Part of a small language model's weights.
Architecture: RMSNorm before each block, rotary positions, tied embeddings.
Each number is 200 + 20 x the weight over its row's rms, rounded and kept within 0 to 999. Layers, rows and columns count from 0. The size before them is the row's rms in percent of the matrix's.

# layer 8 MLP up, 512x160, rms 0.171, rows 63-120, columns 80-119
110,182,181,201,197,201,146,211,240,217,186,225,218,197,213,210,216,197,204,198,161,185,193,219,230,195,155,199,201,200,169,202,167,189,226,219,211,162,209,226,182
099,158,186,195,187,188,193,230,218,205,202,199,207,251,204,236,190,195,198,190,228,195,187,200,225,163,182,219,208,193,225,194,193,228,232,189,218,186,198,188,220
091,223,229,208,198,179,208,164,203,183,194,217,224,172,188,204,187,189,206,181,192,155,228,181,183,181,202,188,182,187,172,170,203,191,218,201,191,235,148,194,196
092,207,225,217,195,202,199,217,183,203,200,191,213,207,175,205,194,193,166,179,201,214,174,178,210,217,185,205,214,162,205,219,236,197,216,224,223,206,210,217,176
099,186,197,174,196,206,170,198,199,208,219,170,215,236,233,177,195,226,179,221,198,194,211,235,180,231,194,183,229,213,253,223,217,161,189,203,197,223,225,184,251
100,200,222,240,183,188,224,200,194,211,204,151,209,207,184,193,199,203,151,217,180,198,213,203,198,183,190,212,197,208,221,200,195,159,227,199,207,179,200,214,228
086,175,213,175,211,214,185,204,161,150,221,151,217,205,225,186,209,203,232,185,176,214,206,207,185,202,184,188,205,208,216,218,195,243,217,199,169,205,212,202,183
104,216,201,201,176,205,177,198,261,237,196,230,158,223,192,204,229,210,195,205,172,181,174,183,176,225,254,195,175,208,183,223,214,190,203,176,197,225,181,199,204
100,183,224,207,214,211,201,198,215,205,196,176,157,199,206,189,227,216,226,217,182,212,185,239,174,211,170,212,179,198,197,215,199,192,188,160,210,187,171,196,213
098,211,199,197,210,181,205,200,186,210,221,212,228,228,227,202,192,229,190,216,218,230,189,179,155,172,229,200,218,201,220,216,193,231,210,201,190,210,185,209,175
093,239,197,206,212,212,221,157,194,204,226,194,223,179,198,211,186,237,194,212,174,171,234,190,190,170,189,173,217,204,218,206,194,217,210,199,205,225,207,212,200
107,208,200,183,222,200,217,196,199,200,174,176,203,187,196,181,187,178,160,213,211,180,192,187,200,169,191,193,226,194,189,211,223,202,199,198,196,209,200,201,225
107,181,190,205,228,230,218,203,225,191,229,171,201,169,189,195,200,193,193,195,195,240,223,198,211,200,184,163,229,204,214,230,191,222,173,230,219,184,174,177,172
094,206,185,173,209,185,214,200,207,227,215,188,196,202,183,223,217,164,231,201,188,183,199,220,253,211,233,213,179,217,193,192,190,171,201,151,230,200,153,203,198
105,184,189,181,178,183,165,261,165,175,217,202,191,190,219,189,200,190,207,187,194,207,205,201,201,191,167,218,216,205,188,201,183,207,224,227,227,171,247,198,184
105,195,196,200,208,143,210,211,176,172,205,213,196,219,230,216,198,195,205,192,192,158,187,165,215,220,233,167,219,196,218,183,196,230,207,214,216,193,200,214,214
107,160,209,220,173,230,197,203,172,212,218,179,206,211,189,213,169,195,179,194,209,212,196,231,179,198,202,208,222,220,177,200,201,200,246,201,218,235,232,195,159
098,209,185,178,197,197,194,254,209,202,189,182,234,247,175,165,194,170,209,217,194,235,201,219,202,231,212,216,213,171,217,222,222,220,205,212,188,205,215,172,190
093,172,154,187,213,207,204,215,216,210,192,205,192,221,211,197,187,172,183,198,197,196,205,230,209,188,204,224,190,205,171,195,188,240,152,230,189,206,229,194,234
107,232,206,186,231,188,180,203,199,204,217,190,180,223,182,165,181,175,159,195,207,171,175,220,165,208,204,186,217,178,182,190,156,209,209,180,218,189,192,204,184
094,164,226,200,191,215,184,217,233,200,160,200,222,241,183,193,162,212,195,214,195,193,210,219,201,201,216,201,208,210,208,203,220,212,196,159,195,202,188,180,157
093,205,220,170,194,183,181,173,180,181,173,183,210,218,180,225,198,209,250,190,229,207,195,181,203,230,207,179,237,194,224,212,228,244,221,215,181,197,170,215,210
096,205,184,225,211,213,190,229,184,172,221,193,211,204,168,231,176,208,174,200,180,191,226,171,189,180,192,216,177,181,198,186,213,200,180,165,181,206,212,170,207
089,163,205,175,191,195,214,179,216,198,162,201,211,177,208,190,201,202,192,165,182,200,201,231,211,213,208,222,155,208,188,222,258,185,237,218,196,223,216,226,197
101,174,223,213,165,191,201,177,205,177,218,198,212,209,202,232,193,196,233,159,207,159,214,189,195,228,206,171,213,220,181,190,208,205,197,221,205,208,196,187,197
107,205,192,160,187,206,236,218,212,185,205,213,198,199,194,200,210,152,209,196,225,187,207,207,202,164,242,222,208,173,205,222,213,253,217,208,181,204,218,179,171
093,192,208,188,182,226,192,220,183,207,203,190,187,205,222,211,205,217,182,236,244,202,192,206,203,218,177,260,202,193,232,210,178,208,211,216,206,172,235,176,202
114,193,200,230,211,230,209,204,196,186,187,174,221,225,207,193,169,197,194,217,219,208,175,173,193,184,200,156,178,185,217,210,184,202,190,227,230,205,177,184,186
080,201,195,168,212,194,217,206,189,231,236,182,200,212,245,184,192,209,209,228,200,243,182,188,254,175,187,188,191,180,189,200,159,162,219,232,177,214,216,210,199
099,205,185,230,180,217,223,164,199,197,230,204,211,190,235,208,184,223,215,213,199,205,202,205,176,179,181,166,198,204,217,208,220,216,163,271,205,198,161,193,194
105,209,156,158,167,207,205,209,214,215,185,230,220,187,217,203,198,237,196,175,203,184,183,186,226,183,214,204,205,210,198,208,226,206,216,229,205,217,195,189,187
097,210,173,228,209,164,155,150,201,226,180,221,206,170,211,199,230,198,180,204,213,185,169,232,181,210,204,196,216,206,219,185,214,202,190,203,222,215,162,187,200
111,206,194,215,211,172,199,191,240,201,202,205,215,205,236,230,201,186,194,179,212,217,182,179,200,171,196,207,185,163,215,223,177,173,194,223,192,198,213,213,211
105,204,220,210,244,204,175,217,205,153,207,190,216,201,166,230,198,171,190,218,211,198,191,187,213,199,177,167,183,215,171,183,197,180,222,228,227,209,232,194,191
108,191,225,181,190,212,194,215,230,226,196,180,199,225,212,215,213,172,182,224,185,239,175,223,201,205,208,179,182,187,180,188,187,222,192,190,189,197,226,224,203
100,188,185,181,185,202,198,224,215,161,198,211,206,216,195,206,203,201,199,218,211,178,202,233,240,164,219,185,194,197,186,171,244,232,230,184,201,209,231,173,221
092,205,176,193,187,162,193,177,213,175,213,181,196,206,205,185,190,176,240,229,208,195,179,197,200,223,222,192,192,130,182,182,197,192,218,203,175,157,214,225,237
101,226,208,195,201,213,168,222,208,209,173,203,217,174,202,205,201,206,172,192,226,177,178,188,203,182,190,203,202,216,211,185,220,207,208,210,186,203,226,204,170
089,203,233,174,222,205,155,204,247,222,205,231,200,160,201,188,214,206,176,203,195,205,239,179,202,182,197,199,183,168,193,208,207,157,201,217,204,170,210,201,226
101,209,206,197,210,219,216,155,225,199,191,194,223,214,232,209,189,172,239,188,209,190,216,208,198,197,195,222,198,221,183,176,186,220,190,196,196,204,211,188,178
104,197,197,225,204,192,162,204,158,205,159,159,207,207,182,223,193,212,234,220,188,194,178,201,174,165,209,205,197,182,195,216,207,197,220,234,217,211,203,178,222
101,214,194,213,193,167,190,186,164,173,166,212,219,176,172,257,190,223,205,199,185,215,204,215,178,202,190,188,222,199,167,201,218,204,210,173,182,216,222,171,204
093,178,190,166,216,200,210,196,186,204,199,215,197,190,178,183,183,201,210,224,185,209,176,193,227,207,176,203,201,185,177,146,211,165,220,207,226,222,207,191,217
105,183,215,189,168,205,194,219,218,192,213,211,214,216,208,176,182,200,208,231,193,207,212,209,203,198,204,183,188,192,184,176,178,211,181,207,188,173,237,203,190
102,184,210,231,227,203,187,196,166,206,205,196,196,205,219,188,190,189,193,245,241,176,161,189,214,251,161,198,201,210,192,190,221,210,196,170,186,240,204,211,238
108,190,172,215,196,225,221,215,185,193,165,215,172,215,193,206,219,208,211,191,225,228,247,224,189,141,171,173,175,191,208,210,174,196,201,217,218,214,190,189,168
104,222,199,233,213,174,192,187,199,227,167,190,211,205,186,229,212,204,228,214,220,186,198,193,162,202,190,179,221,191,224,190,169,165,189,210,208,219,180,180,188
089,217,215,225,215,192,177,181,191,193,204,199,213,232,215,185,200,176,176,217,187,208,199,220,201,213,193,202,222,233,196,191,223,162,197,162,188,207,219,216,184
100,195,198,206,209,238,207,186,217,231,172,232,188,205,189,203,191,189,208,212,172,207,204,225,206,182,203,194,196,191,200,193,156,197,186,176,194,190,198,205,212
104,200,171,182,238,217,186,206,221,215,186,164,196,176,172,213,174,187,218,186,224,212,215,183,198,174,214,176,178,182,188,209,219,223,219,189,203,211,212,206,197
099,181,203,201,164,210,173,185,192,201,210,270,186,172,199,228,229,189,211,156,224,188,185,231,210,225,216,205,175,205,219,190,203,193,231,182,224,202,198,209,211
095,220,210,210,192,220,223,197,194,215,214,201,182,203,158,171,148,191,182,186,170,179,209,176,176,177,202,200,188,191,169,154,229,192,224,209,186,156,202,211,182
101,207,222,202,212,198,175,235,226,204,206,203,206,190,207,225,169,200,160,201,205,188,218,223,168,189,192,220,211,219,228,202,204,197,176,184,208,231,234,187,198
099,209,158,190,164,182,210,184,247,177,211,211,197,203,217,196,161,221,191,179,215,225,194,187,203,204,237,229,170,202,192,179,216,232,205,190,186,197,196,217,247
096,246,176,205,250,203,210,186,208,200,208,209,199,169,236,197,193,226,213,190,202,178,192,226,226,167,211,178,183,204,203,220,246,214,174,206,184,190,209,234,209
096,204,187,203,169,216,207,215,183,207,229,144,197,247,207,168,195,207,205,238,193,211,180,183,176,214,181,185,165,203,169,220,191,208,188,205,185,224,191,199,193
105,174,197,205,247,200,181,192,240,233,174,184,226,187,182,217,187,186,203,198,193,221,165,217,171,218,202,199,214,198,178,191,199,186,175,219,235,211,200,198,213
101,169,211,190,193,213,211,258,204,179,216,178,202,226,214,221,188,177,202,212,204,206,201,224,201,200,225,254,218,225,219,220,257,199,172,223,186,197,200,182,260
# layer 8 MLP down (transposed), 512x160, rms 0.16, rows 63-120, columns 80-119
099,167,191,151,215,220,183,211,214,184,214,216,166,197,169,206,184,189,197,206,184,206,247,215,200,229,191,209,189,196,148,211,222,205,199,234,174,201,204,175,230
102,167,200,182,219,207,214,211,221,200,191,226,181,183,212,183,178,186,181,171,226,233,203,219,228,219,217,220,213,210,182,221,171,212,181,202,198,214,184,214,213
094,209,144,212,236,196,203,228,199,185,176,193,206,216,186,205,230,195,227,235,233,181,154,175,186,176,209,223,186,187,239,203,201,201,167,202,206,164,221,230,197
094,180,214,193,205,222,216,198,213,205,204,186,190,161,259,176,189,199,166,183,157,208,194,184,161,208,218,192,168,215,211,159,194,235,184,235,192,191,182,216,219
096,193,187,147,233,214,205,184,173,206,212,202,159,211,178,201,201,205,193,217,183,183,201,172,188,198,178,184,170,179,196,171,161,194,206,211,222,174,194,189,186
102,232,186,207,219,188,206,183,192,206,163,197,203,219,208,225,217,187,226,201,192,177,185,209,200,227,209,222,186,230,208,213,204,212,173,221,214,233,168,197,221
091,173,199,235,191,196,210,197,204,238,177,236,182,203,193,178,205,204,206,205,222,210,195,183,191,220,228,239,200,168,226,183,217,190,184,171,194,200,196,166,197
098,213,200,202,187,184,229,198,213,191,235,223,215,178,197,182,180,198,200,178,223,196,225,249,204,222,196,176,195,187,181,211,184,171,205,209,175,186,216,202,181
103,232,195,197,187,192,220,204,190,199,220,155,169,202,211,172,172,213,223,194,199,170,201,218,188,169,209,225,240,182,220,184,214,227,165,242,202,230,223,174,192
096,223,229,177,206,202,218,209,208,227,186,171,198,155,221,233,216,202,194,157,189,203,225,188,225,262,196,200,186,122,183,182,182,184,228,189,198,186,213,187,213
095,192,205,213,226,199,194,160,199,166,234,209,183,217,211,180,201,217,176,224,197,191,228,225,195,181,163,170,191,169,167,198,216,177,194,204,188,210,217,208,196
104,224,174,193,186,228,197,200,213,173,185,247,242,194,200,229,169,198,199,209,196,195,212,181,195,207,164,213,200,168,198,211,218,188,197,207,213,211,187,191,223
104,154,227,206,183,216,223,169,234,229,185,200,236,197,179,224,197,144,198,196,217,169,182,204,197,205,213,189,151,194,216,201,204,221,207,177,217,193,163,210,202
087,177,208,213,176,168,193,195,187,187,198,213,224,193,223,202,213,198,196,192,174,204,210,175,199,209,182,194,205,140,204,190,186,214,242,191,197,194,204,198,207
103,208,225,209,209,196,203,200,183,216,188,205,214,172,192,244,212,204,181,152,190,188,216,221,208,169,189,210,183,174,210,192,221,195,211,226,192,227,200,185,232
104,211,206,201,183,209,183,212,209,213,183,217,197,191,214,171,172,208,244,208,209,176,242,196,213,201,213,188,201,175,179,188,200,215,189,197,181,154,217,235,182
107,216,197,194,227,189,198,167,189,197,200,214,208,197,213,188,204,200,136,191,200,215,208,241,189,201,201,209,196,247,196,213,201,192,176,242,208,189,185,207,227
100,189,210,201,184,149,185,186,179,212,194,192,199,173,155,167,217,173,181,214,207,190,171,233,247,198,202,199,196,192,227,233,194,179,222,183,170,241,236,186,222
098,223,214,228,208,160,169,195,224,217,207,208,187,195,169,216,209,234,186,191,213,210,198,203,211,203,180,160,177,250,217,224,207,192,224,172,193,251,238,230,225
106,221,210,171,191,191,219,160,213,184,197,181,205,176,234,218,232,227,208,208,200,207,194,222,210,204,212,194,209,219,192,197,213,196,189,187,194,210,206,184,220
100,216,129,178,222,183,188,215,208,191,218,191,203,203,234,190,186,202,202,225,201,197,159,209,203,228,209,200,191,200,212,228,198,206,196,205,170,202,190,185,218
097,209,163,185,225,216,178,183,181,207,199,193,201,167,210,216,213,201,173,164,215,163,207,170,170,178,234,155,152,208,165,193,210,198,214,222,237,220,187,164,196
106,192,235,182,186,203,201,166,212,243,216,181,204,181,202,221,190,210,223,202,218,181,158,204,176,187,187,201,192,209,168,196,204,172,176,232,215,184,222,193,232
097,183,213,190,217,216,186,201,208,196,206,204,223,245,226,188,204,185,198,193,154,205,184,226,185,178,211,188,200,226,203,181,205,204,190,210,194,209,238,220,184
099,192,207,192,206,193,168,210,202,189,183,212,191,174,225,230,212,199,186,208,186,194,174,179,200,169,198,274,214,224,225,145,194,182,181,215,237,179,179,188,201
102,182,227,187,172,212,207,199,200,194,229,194,200,175,188,173,201,213,235,197,185,230,201,183,188,216,214,192,175,207,189,214,229,193,175,201,204,230,206,182,187
099,227,227,189,211,225,249,183,238,196,186,207,174,205,212,171,211,186,206,226,215,162,148,184,181,193,194,190,203,206,196,170,177,177,213,228,214,202,202,191,179
106,222,210,204,197,246,206,156,197,202,189,208,189,187,204,200,202,199,181,216,177,206,158,197,222,205,208,227,208,199,222,186,186,161,205,236,189,195,197,184,209
090,208,219,210,208,248,174,192,185,198,194,231,237,187,227,213,195,186,178,236,213,189,200,202,203,189,162,194,200,195,204,199,214,220,200,200,205,194,195,218,183
100,186,203,208,209,222,199,190,196,205,188,225,228,190,157,232,231,179,191,214,190,192,176,185,188,205,196,177,183,164,200,206,220,153,205,171,233,215,206,196,200
103,208,177,189,194,215,209,192,190,212,171,156,202,182,214,182,207,239,213,186,190,210,204,228,161,208,212,219,178,215,120,211,176,206,200,217,223,182,193,201,158
100,200,175,190,182,206,190,214,204,179,206,204,208,210,197,169,177,222,187,248,228,226,197,200,207,195,192,205,220,244,157,235,193,206,162,200,172,199,208,217,189
106,192,192,210,208,237,229,219,209,192,185,202,199,183,214,204,196,216,204,222,214,174,206,190,223,179,195,193,246,209,195,180,245,203,198,193,221,176,179,230,202
106,207,196,198,170,229,203,195,218,177,254,212,212,165,212,214,182,234,166,244,186,176,206,219,216,246,166,200,182,186,179,195,222,208,198,206,186,190,191,167,233
106,193,203,212,214,250,216,204,224,236,202,161,146,178,222,214,232,146,262,211,193,185,192,211,185,215,202,219,206,219,190,181,177,170,211,206,196,182,213,227,165
101,212,193,190,182,180,199,241,214,211,203,212,201,194,216,202,201,214,207,199,186,212,201,204,202,178,176,225,193,148,196,225,170,202,245,196,200,250,217,191,186
091,188,168,214,203,194,198,175,198,181,209,161,206,204,203,196,216,216,235,218,186,239,198,187,190,183,179,185,200,227,216,165,178,205,184,166,245,216,214,204,183
097,175,194,227,194,161,208,195,219,196,218,192,192,191,212,176,201,178,178,192,151,200,170,159,219,211,191,186,198,193,190,185,174,189,211,181,203,188,202,196,194
086,167,200,203,190,207,196,177,207,242,185,212,179,199,219,189,187,183,232,182,190,152,193,190,219,191,193,183,219,151,242,222,227,205,188,197,217,196,164,213,224
100,186,208,207,203,233,226,212,186,180,195,196,196,169,204,241,178,253,193,213,225,182,204,167,198,211,144,182,186,155,254,168,177,196,194,207,217,178,162,246,225
103,202,206,165,206,194,192,173,227,217,208,190,199,206,213,176,184,201,198,198,205,228,223,190,198,190,185,235,162,195,189,184,222,243,186,223,189,221,202,208,178
099,215,210,192,157,199,174,194,193,177,209,203,206,206,223,231,218,189,231,199,225,204,165,203,197,185,189,216,213,221,164,184,226,207,217,176,148,179,214,189,180
094,179,180,213,213,167,200,215,202,178,183,182,186,211,203,211,204,192,183,224,202,206,167,205,204,205,221,200,173,163,207,204,209,205,187,191,174,200,231,198,162
103,191,192,204,202,181,218,192,230,218,195,189,165,206,208,203,180,187,227,185,201,181,193,199,168,231,234,167,215,182,209,198,266,228,260,202,221,215,196,200,168
108,199,203,199,166,173,212,226,191,178,209,191,223,170,198,224,205,205,183,184,190,197,224,185,207,187,204,212,206,216,226,246,173,198,205,181,202,199,192,176,219
100,172,174,205,197,188,223,215,205,192,169,213,149,192,208,225,192,225,207,204,223,224,188,218,192,160,186,209,215,176,224,208,201,177,262,171,196,187,202,202,211
100,202,216,178,206,221,208,179,187,223,203,219,214,194,203,184,178,200,193,198,193,208,202,223,206,218,224,194,177,240,193,215,169,231,187,200,159,186,225,186,184
104,206,160,185,216,195,224,249,188,179,180,216,182,179,185,208,197,226,229,189,222,197,204,230,191,186,192,182,183,180,192,230,192,211,188,214,201,200,189,190,237
101,207,202,194,216,219,204,154,209,223,207,198,162,227,196,222,226,153,191,194,177,197,174,200,196,213,206,180,214,176,212,222,175,210,183,209,218,191,230,197,192
103,187,195,260,183,219,215,211,195,193,187,193,225,230,190,184,200,189,198,187,227,169,182,178,198,207,215,197,223,147,219,202,224,228,221,192,185,205,214,222,169
101,191,168,249,196,178,196,210,176,153,179,206,192,199,213,222,194,178,203,175,207,197,186,193,222,206,178,198,219,213,224,194,166,208,175,126,169,200,209,218,214
099,206,191,172,179,209,188,173,236,201,173,177,208,218,181,191,201,203,185,203,195,213,165,185,163,185,182,210,182,217,182,188,187,201,146,220,226,217,219,224,199
105,202,217,164,217,191,155,235,200,182,204,194,218,180,196,238,207,155,195,220,177,205,210,216,207,152,218,195,193,240,196,186,214,197,193,194,202,189,205,212,258
098,202,237,219,184,204,195,208,189,224,185,189,228,191,206,244,183,165,213,179,177,163,181,206,197,201,186,215,208,201,161,195,183,202,216,230,189,242,190,207,205
100,200,216,237,188,216,209,184,163,193,217,198,194,215,190,217,184,215,222,183,189,231,210,213,190,199,194,198,185,190,191,252,134,178,231,163,170,224,188,210,227
100,212,168,202,207,206,210,245,198,220,187,198,182,192,205,192,212,182,181,200,197,243,209,197,188,154,223,185,192,202,185,175,201,207,187,184,176,202,181,186,217
105,224,230,184,182,189,215,182,210,171,204,208,193,233,185,199,137,182,207,190,211,245,197,190,206,211,170,216,191,207,200,199,165,223,207,205,233,201,199,206,180
102,199,141,197,197,213,202,188,219,232,173,196,186,179,232,161,166,210,186,193,179,220,238,171,195,199,191,191,225,169,168,204,223,199,188,208,165,158,220,233,200
# layer 8 MLP gate, 512x160, rms 0.169, rows 64-120, columns 80-119
109,244,194,219,233,196,189,197,185,195,187,223,231,185,177,210,203,209,191,206,187,183,184,211,192,206,189,181,185,192,192,228,203,211,208,214,209,207,174,196,222
102,191,206,216,247,167,192,179,184,190,228,221,232,183,162,206,182,187,215,224,202,154,228,208,216,203,201,217,218,164,238,225,181,194,211,181,166,195,209,201,201
095,185,246,218,207,243,216,215,205,187,221,206,174,199,227,191,160,210,220,198,184,215,163,177,207,208,238,184,221,158,193,202,210,207,218,200,194,180,197,178,210
100,191,173,194,147,195,183,202,172,205,191,158,211,201,193,166,221,188,188,199,190,198,182,179,175,224,233,202,174,231,202,204,220,215,221,202,199,185,212,197,210
096,205,207,216,172,203,237,219,164,185,224,173,185,191,207,213,193,179,209,196,184,218,187,195,207,199,187,185,221,140,190,215,201,203,190,208,218,205,181,193,201
084,152,216,223,211,202,220,212,224,196,226,220,202,206,211,195,218,167,189,221,203,249,177,202,190,190,172,174,197,194,175,180,210,210,191,227,205,215,210,185,226
095,209,197,185,212,183,211,192,228,184,175,194,209,210,189,212,197,196,215,225,212,158,194,218,177,198,217,200,204,200,193,239,203,189,191,205,225,214,162,180,233
108,208,207,220,215,191,224,203,185,185,207,172,167,204,202,220,229,187,205,202,219,239,215,195,213,176,176,194,192,208,223,203,243,215,171,204,180,198,196,234,196
105,218,192,160,188,187,215,218,177,222,224,243,191,200,178,202,230,181,189,201,184,223,187,202,196,196,195,195,178,200,226,211,234,223,185,214,189,218,159,230,192
098,159,200,210,213,187,209,182,220,197,196,173,216,188,202,180,218,181,201,234,186,199,203,218,181,185,190,194,195,221,199,195,224,224,195,209,239,194,225,238,252
105,179,217,211,218,207,216,194,206,223,213,221,242,182,170,236,205,172,176,197,208,218,153,198,216,193,206,195,215,175,169,188,212,226,198,217,198,217,205,207,213
109,214,221,165,201,190,187,211,195,153,195,208,210,193,189,174,174,186,190,215,194,206,206,213,199,203,200,213,156,206,207,184,195,204,164,209,218,186,149,173,208
092,204,209,182,206,203,200,175,191,177,204,211,186,187,198,224,206,174,255,169,228,181,195,183,206,187,225,220,196,162,205,237,180,216,230,186,209,197,179,223,189
102,193,166,164,166,219,166,200,213,178,209,202,182,209,196,182,169,183,214,208,201,238,175,218,199,217,216,221,197,182,171,215,183,192,217,206,192,185,214,219,203
100,212,233,226,197,220,212,225,211,150,180,215,194,160,197,211,199,200,179,203,201,169,227,172,167,213,172,219,182,189,196,206,187,175,193,184,204,181,207,191,225
104,211,192,197,196,173,177,184,183,231,180,218,216,192,191,182,174,198,165,209,211,190,154,215,201,196,188,212,223,225,239,196,199,176,201,173,211,213,210,228,196
099,159,198,170,202,153,218,200,219,195,201,214,219,192,207,154,202,223,216,179,213,210,218,182,210,206,198,210,155,164,188,223,226,213,199,207,180,182,243,226,204
096,205,214,170,188,166,212,202,221,198,205,249,192,170,204,196,213,219,195,232,231,221,174,206,229,215,214,222,195,176,219,193,186,233,218,211,197,194,223,224,208
110,204,205,160,189,232,220,212,183,176,228,188,156,235,196,228,192,201,196,191,196,194,201,216,209,207,181,205,192,211,221,215,170,153,230,176,208,205,211,196,167
105,214,224,160,194,223,193,180,237,184,201,200,180,222,222,200,194,204,210,219,203,178,162,220,251,200,195,212,208,221,191,194,212,190,185,168,193,192,179,212,184
098,163,178,169,238,180,205,191,193,169,193,210,217,221,178,176,195,216,219,201,181,183,210,201,199,208,207,219,178,197,216,171,184,184,182,189,208,193,173,200,173
110,192,178,230,224,225,200,225,197,203,242,190,168,179,182,182,230,195,190,220,210,236,168,224,211,192,211,214,171,238,204,195,222,202,223,203,214,179,188,197,226
100,219,184,214,206,201,199,225,205,193,221,184,213,203,197,198,197,238,237,214,224,202,194,214,194,189,205,204,232,232,187,176,175,172,185,160,174,168,214,153,203
100,183,214,191,224,235,229,197,198,211,217,197,175,211,164,232,196,199,161,224,185,227,201,185,219,204,211,220,203,218,193,217,260,183,215,179,223,186,216,222,207
096,202,187,186,207,204,221,214,220,182,203,182,222,217,178,192,194,173,193,216,183,176,230,201,214,218,166,217,198,191,193,216,191,223,172,224,217,213,215,238,183
098,210,210,211,207,173,197,214,179,235,178,195,181,197,183,212,196,187,217,173,209,239,221,212,187,183,200,201,195,205,188,254,188,220,198,156,204,180,136,204,228
103,199,191,240,212,219,194,229,189,195,207,198,139,181,232,190,205,220,196,206,209,233,201,207,180,216,230,201,187,185,203,225,157,212,223,171,197,199,261,234,217
084,175,205,226,191,199,203,203,196,204,192,187,205,204,198,169,173,188,209,191,216,208,193,185,175,232,186,207,214,230,162,228,203,184,175,211,184,204,176,219,172
100,208,191,217,200,197,176,215,217,205,203,195,197,167,236,197,215,146,210,183,207,220,177,214,200,230,212,196,205,173,209,232,195,172,188,219,200,182,194,194,191
102,168,162,189,166,179,229,197,210,202,200,186,196,203,204,218,170,200,202,195,214,231,230,202,247,184,217,222,177,227,179,194,238,212,207,247,218,195,240,183,233
102,200,181,242,189,184,183,183,191,179,181,193,196,232,183,202,214,220,176,223,213,216,209,172,204,188,172,196,178,201,163,177,216,212,228,192,148,197,182,194,201
101,220,203,181,192,187,188,198,224,198,195,216,185,182,150,194,206,212,219,172,203,214,207,212,214,194,274,187,167,182,191,188,177,188,215,208,203,193,208,183,177
097,185,182,197,183,210,178,184,207,204,193,233,215,216,183,201,195,184,205,232,163,191,175,190,222,195,205,219,208,229,214,182,205,193,210,196,206,198,232,214,228
105,214,220,196,206,218,214,189,196,183,201,209,177,175,187,201,188,216,214,181,187,197,199,149,197,204,204,224,250,188,205,230,192,191,155,190,187,195,198,197,198
104,204,219,177,197,210,224,191,165,200,213,194,249,180,175,190,194,199,173,214,196,196,215,195,203,200,219,231,187,199,146,169,188,203,189,206,159,173,214,215,223
083,205,180,210,177,184,211,207,226,173,217,200,209,170,216,190,188,230,227,230,216,236,177,211,220,230,212,192,193,195,187,197,215,215,216,186,240,159,207,195,203
095,171,233,169,174,194,197,206,189,189,182,204,178,216,191,229,211,186,174,226,175,158,225,196,192,190,194,206,214,198,196,186,197,184,216,189,195,213,220,196,207
092,207,264,181,221,212,181,197,213,171,218,209,202,198,231,188,207,172,212,219,216,207,186,198,209,226,235,184,211,155,186,195,171,180,194,211,209,182,194,206,203
097,192,209,210,189,172,183,157,151,179,171,227,190,200,203,216,190,198,230,210,165,199,207,193,222,204,236,179,214,195,190,233,220,214,195,200,202,203,205,202,226
101,196,232,212,165,225,199,191,203,182,223,187,219,198,193,234,231,195,192,236,221,200,177,190,210,184,210,226,184,225,208,185,190,205,173,200,158,227,166,196,182
103,196,196,211,213,162,186,199,207,162,213,205,202,165,186,210,187,196,207,246,193,178,221,221,192,227,193,191,212,174,201,180,218,184,143,219,228,211,190,215,211
087,194,193,222,205,210,226,218,208,191,222,167,241,217,163,195,200,182,210,205,190,227,193,183,201,190,184,222,176,198,215,214,212,219,270,182,194,202,211,226,217
102,163,251,210,221,231,204,245,203,218,199,217,198,256,199,213,181,187,206,196,188,191,218,209,191,201,199,187,205,183,168,207,185,202,165,200,170,194,195,211,195
104,211,191,185,192,175,232,182,213,207,201,195,188,176,193,226,198,168,188,163,238,186,182,171,184,183,179,209,181,217,186,180,149,218,194,202,171,213,197,205,176
100,183,199,190,208,193,158,221,224,209,182,185,172,183,171,202,225,171,231,217,192,215,262,242,181,175,178,196,207,174,183,195,182,203,202,218,212,228,223,185,202
093,198,202,199,192,202,230,182,204,173,184,222,174,194,201,198,200,200,172,142,203,227,179,182,205,210,203,188,208,230,183,179,194,184,186,180,197,184,184,201,237
099,196,270,209,233,170,159,186,210,217,192,182,238,210,214,193,225,181,182,187,165,209,185,186,197,222,220,198,199,155,219,190,220,201,207,223,208,187,193,183,186
104,205,188,179,211,227,201,230,186,193,240,224,202,191,198,226,225,181,206,214,224,192,201,250,193,223,204,237,183,199,197,183,215,195,207,218,195,194,170,233,204
100,219,195,223,177,206,228,201,205,228,204,215,197,179,188,182,201,215,204,191,177,190,213,188,215,189,234,183,191,165,175,183,215,204,209,249,208,187,192,168,236
103,143,161,182,203,187,228,240,163,192,218,196,191,210,169,212,207,193,191,174,216,217,207,240,197,209,189,197,220,178,192,214,176,207,196,175,180,225,191,212,191
104,188,242,204,165,210,187,212,213,196,204,202,211,224,183,217,174,245,227,218,172,195,195,226,210,209,220,236,252,241,173,205,214,221,193,246,210,246,185,210,226
095,214,203,236,209,204,213,190,223,181,212,251,167,164,182,184,178,195,202,206,183,171,194,204,219,227,241,201,227,163,243,221,183,186,240,202,198,228,182,236,190
100,211,213,216,208,180,175,214,201,164,207,217,200,179,213,181,232,195,187,199,207,188,160,215,204,217,193,211,208,190,173,224,189,202,176,191,179,217,212,167,175
097,173,198,193,197,170,192,197,152,202,213,175,199,182,165,190,173,216,187,199,191,165,209,261,196,229,182,232,192,190,206,205,215,209,217,198,200,217,204,201,232
101,183,213,184,192,222,198,190,208,155,191,227,194,211,217,224,220,201,231,222,200,200,222,201,228,195,208,182,196,180,175,207,219,209,181,170,217,236,186,186,217
103,182,233,181,204,192,191,190,169,204,207,180,183,183,181,237,157,213,214,230,157,164,233,215,178,194,189,201,203,253,187,198,217,183,187,221,236,227,181,195,207
104,198,188,205,182,195,194,205,202,202,218,232,196,191,245,194,215,180,172,210,196,226,230,224,211,207,231,204,157,195,221,172,203,189,196,164,189,210,188,228,222